config.toml
n_layer = 10
d_model = 128
n_head = 3
n_kv_head = 3
head_dim = 32
d_mlp = 320
vocab_size = 5457
activation = "geglu"
norm = "rmsnorm"
norm_place = "peri"
norm_eps = 1e-05
positions = "rope"
rope_base = 10000.0
rope_fraction = 1.0
qk_norm = false
attn_scale = 0.177
bias = "none"
tie_embeddings = true
parallel_block = false
extras = ["capped logits"]
init = "uniform"
init_std_qkv = 0.0365
init_std_o = 0.00942
init_std_up = 0.0365
init_std_down = 0.00516
init_out_by_depth = true
optimizer = "adamw"
lr = 0.00236
lr_mult_up = 0.725
beta1 = 0.9
beta2 = 0.99
lr_head = 0.00666
warmup_steps = 350
schedule = "wsd"
decay_fraction = 0.843
decay_shape = "linear"
final_lr_fraction = 0.0
batch_tokens = 8192
seq_len = 256
doc_mask = true
train_tokens = 93570000
steps = 11423
dataset = "wikipedia_en"
Each number is 128 + 32 x the weight over the matrix's rms, rounded and kept within 0 to 255. Layers, rows and columns count from 0. Numbers have three digits each.

# layer 2 MLP down (transposed), 320x128, rms 0.114, rows 314-319, columns 0-127
123081141173140119107132078147145177091092180096083108139112193127116080075161161076184094112112115114139206090145126091186117106113095215148175183132139185121078147127122136176161121056129127098117149139200127104116070093144139076115071089138143113131102104155160105163106150156144121125169141122107147145163111178082150131186175125077151153076126167174139123156145108119144125111143
143151114080164106163085095152112124112107112102114148146113141093123155127127125175124136134112135150187091141082128118052164130109136155158110181117038145143100148094148102128099127119171181109133029120129061119178145167133090053091116144170138065086122086088108143117115084139127139077147168087204138076135150141178096121148145167063156095097120126145124177180136157164113140118157
133132094105096096132182083117098124126088105164231169133129044097103117146118166114112122083123106090142172147178109092121153181141135125149121099111143150064132150147067125177167100129101105095070086143129099132111167094118103095114137157194121107176145151081082124067110136024165145169172054110160113079175148199152059112165141159153123104155112179109133095149100135185121031153091
175153095175105061117111121132138190107121166126118144155156141109145143128096115106123162100156089156133144117108076163156148143142150077095163094138143089127057052088137148068092178099193109091154131094068106182059133135101088146125113145170105136127107156151167152160130104165131101082113041141123096069131137077132095077099178145097119200125176090142137179098119185158121098150139
117145117127153136121173080124157100106172133155116123140161184165143123126175109161087091130128077109081088187076114059213099106147094092139088146169133212122127148143137157130121166167089162114078115090151111133088106093142129130170132056109119193095103142181134166152117140147154118121095142144086156110170117114146134118130135103117138147128162123137176106147165118101096127093107
122114148064092181044139107124107120145131162131138128192151099079119087091073101141091120102136111130144166162136130113122108150098083120107152113092127122119090102153155109154122130140164132099100097093119178149143215104080091150126149143112131152174085118138079140120113161088106150153141134153104128133111157134143155117075141117151168177154075095131103114120087141102133135135063
# layer 2 MLP gate, 320x128, rms 0.0862, rows 315-319, columns 0-127
109155141171140155156083156101123097096166202134038139120159140180118089183137134155104108148108155180201169077176090141151102115113128142140184071109172129165039098129066128108115120118153110129108159083144145145173097089164230147111149152087189164105167109149102130120159149132180168131115180173091146165153112126050138134143129176109154138151137165109121157075161129092136177163136
142171146086144115146112133158094139113156174093100157102119150150113150134089093118109138112098130148131056122091172157104212105150080087139128105169083094159096062126144108090108124146154126164215138112136120174125042181152153095171096168148103111059048160149211121078099112153118135111088107173169121106133120094071186187107161142127178117041107114151145155164137128117174131133061
091138048080130110161155161153133155114124132111121115133100139070128107127094139125133122191145139070160145132113122155150114054143122161170112109097115140133109062154088040130099097128101156172142123072155142150164141078165182055115106133150196161104117139106119132101156143226098045184115129187151135082160151137151141124186118158106207207171103153083115143136105091096145110133064
124158085139076112129067172076059120148146123106115104094104113105138136095091168125167179120103153171141127105164149173127144130149169151135116142121177054131133166108124063107103056105142073150155122118105129114162105152107127094102075175094093132138137137094148099101187159127133147061104154149169124149130152150099102115190171165107166136121138118127090167110132122177128126102113
074160115149080108112140127130154107095137142142103117159151117120167102127135110077161113104148126062133145116123118150140112143065124194112111127066114102107115108161149126123069080118173148129060130090150144176132145154090147173074151117141122154119087142105093145134062127139093120214149133115134160126091111121127142177126145124191156139190104132122143141123135115152130172089096
# layer 2 MLP up, 320x128, rms 0.0859, rows 315-319, columns 0-127
146191121133138140159077106136155136123144096125121135124088181102157122120131116162175115122143139172086092118137180122097169105114087126188073184205107147140173081067172125135164144117194166151169145125151134080129108168143127121154148172170147132122191099139079089139104115131062184102139081108142192107125139148144111193062137143109120147099161112176181157113126108188171131098148
191107119109101228152201164158167152163091105081115175071140079123126151151104114091201142104104129191141199147113144066175157173111124134111128171087097100134123181091122118112118114139121082204142140104094135082172120125125088056117142108126068136102126110083111055155077157070126127190083111155188108064122173148140137082140162163153068155101090120157054115129083102172115154117149
102103099123100128132111060115156108097075058101121193055111106141159100143155166132160115109113109107119097092141151139102155119121118196211137120134103130091147121120144165158110073144111190185185162151189122152118147088170164131122139140043160068093102143132150110121078135059106115103145182153100144172126086075147139144148051095115118079126113152136095132131137145141165067107097
136126124170112179175108088175142175156145102068123110149133121135128054076146105115213149092161085112103119117136103078128119095138120175127114128150141115128136121066116064124104131173106130160128108056143155172104107116147102168127089088075130110141093127129173164111112119054072170148158117113131123146143156131110139127141148096154082107111133125141144113198099109097133101159141
126125110178116080158137159153176135117095184132113121135133125168124115181149148117151125148196127164118118098119159145069123116166120150187103140145143141158189124165155126102160110105144132161118133121135072111157104108129152095100129177110133105107150148124159104177129079155129119147148135168137147118128022156099147131145121119121160119164155130125157106174092126137158149154181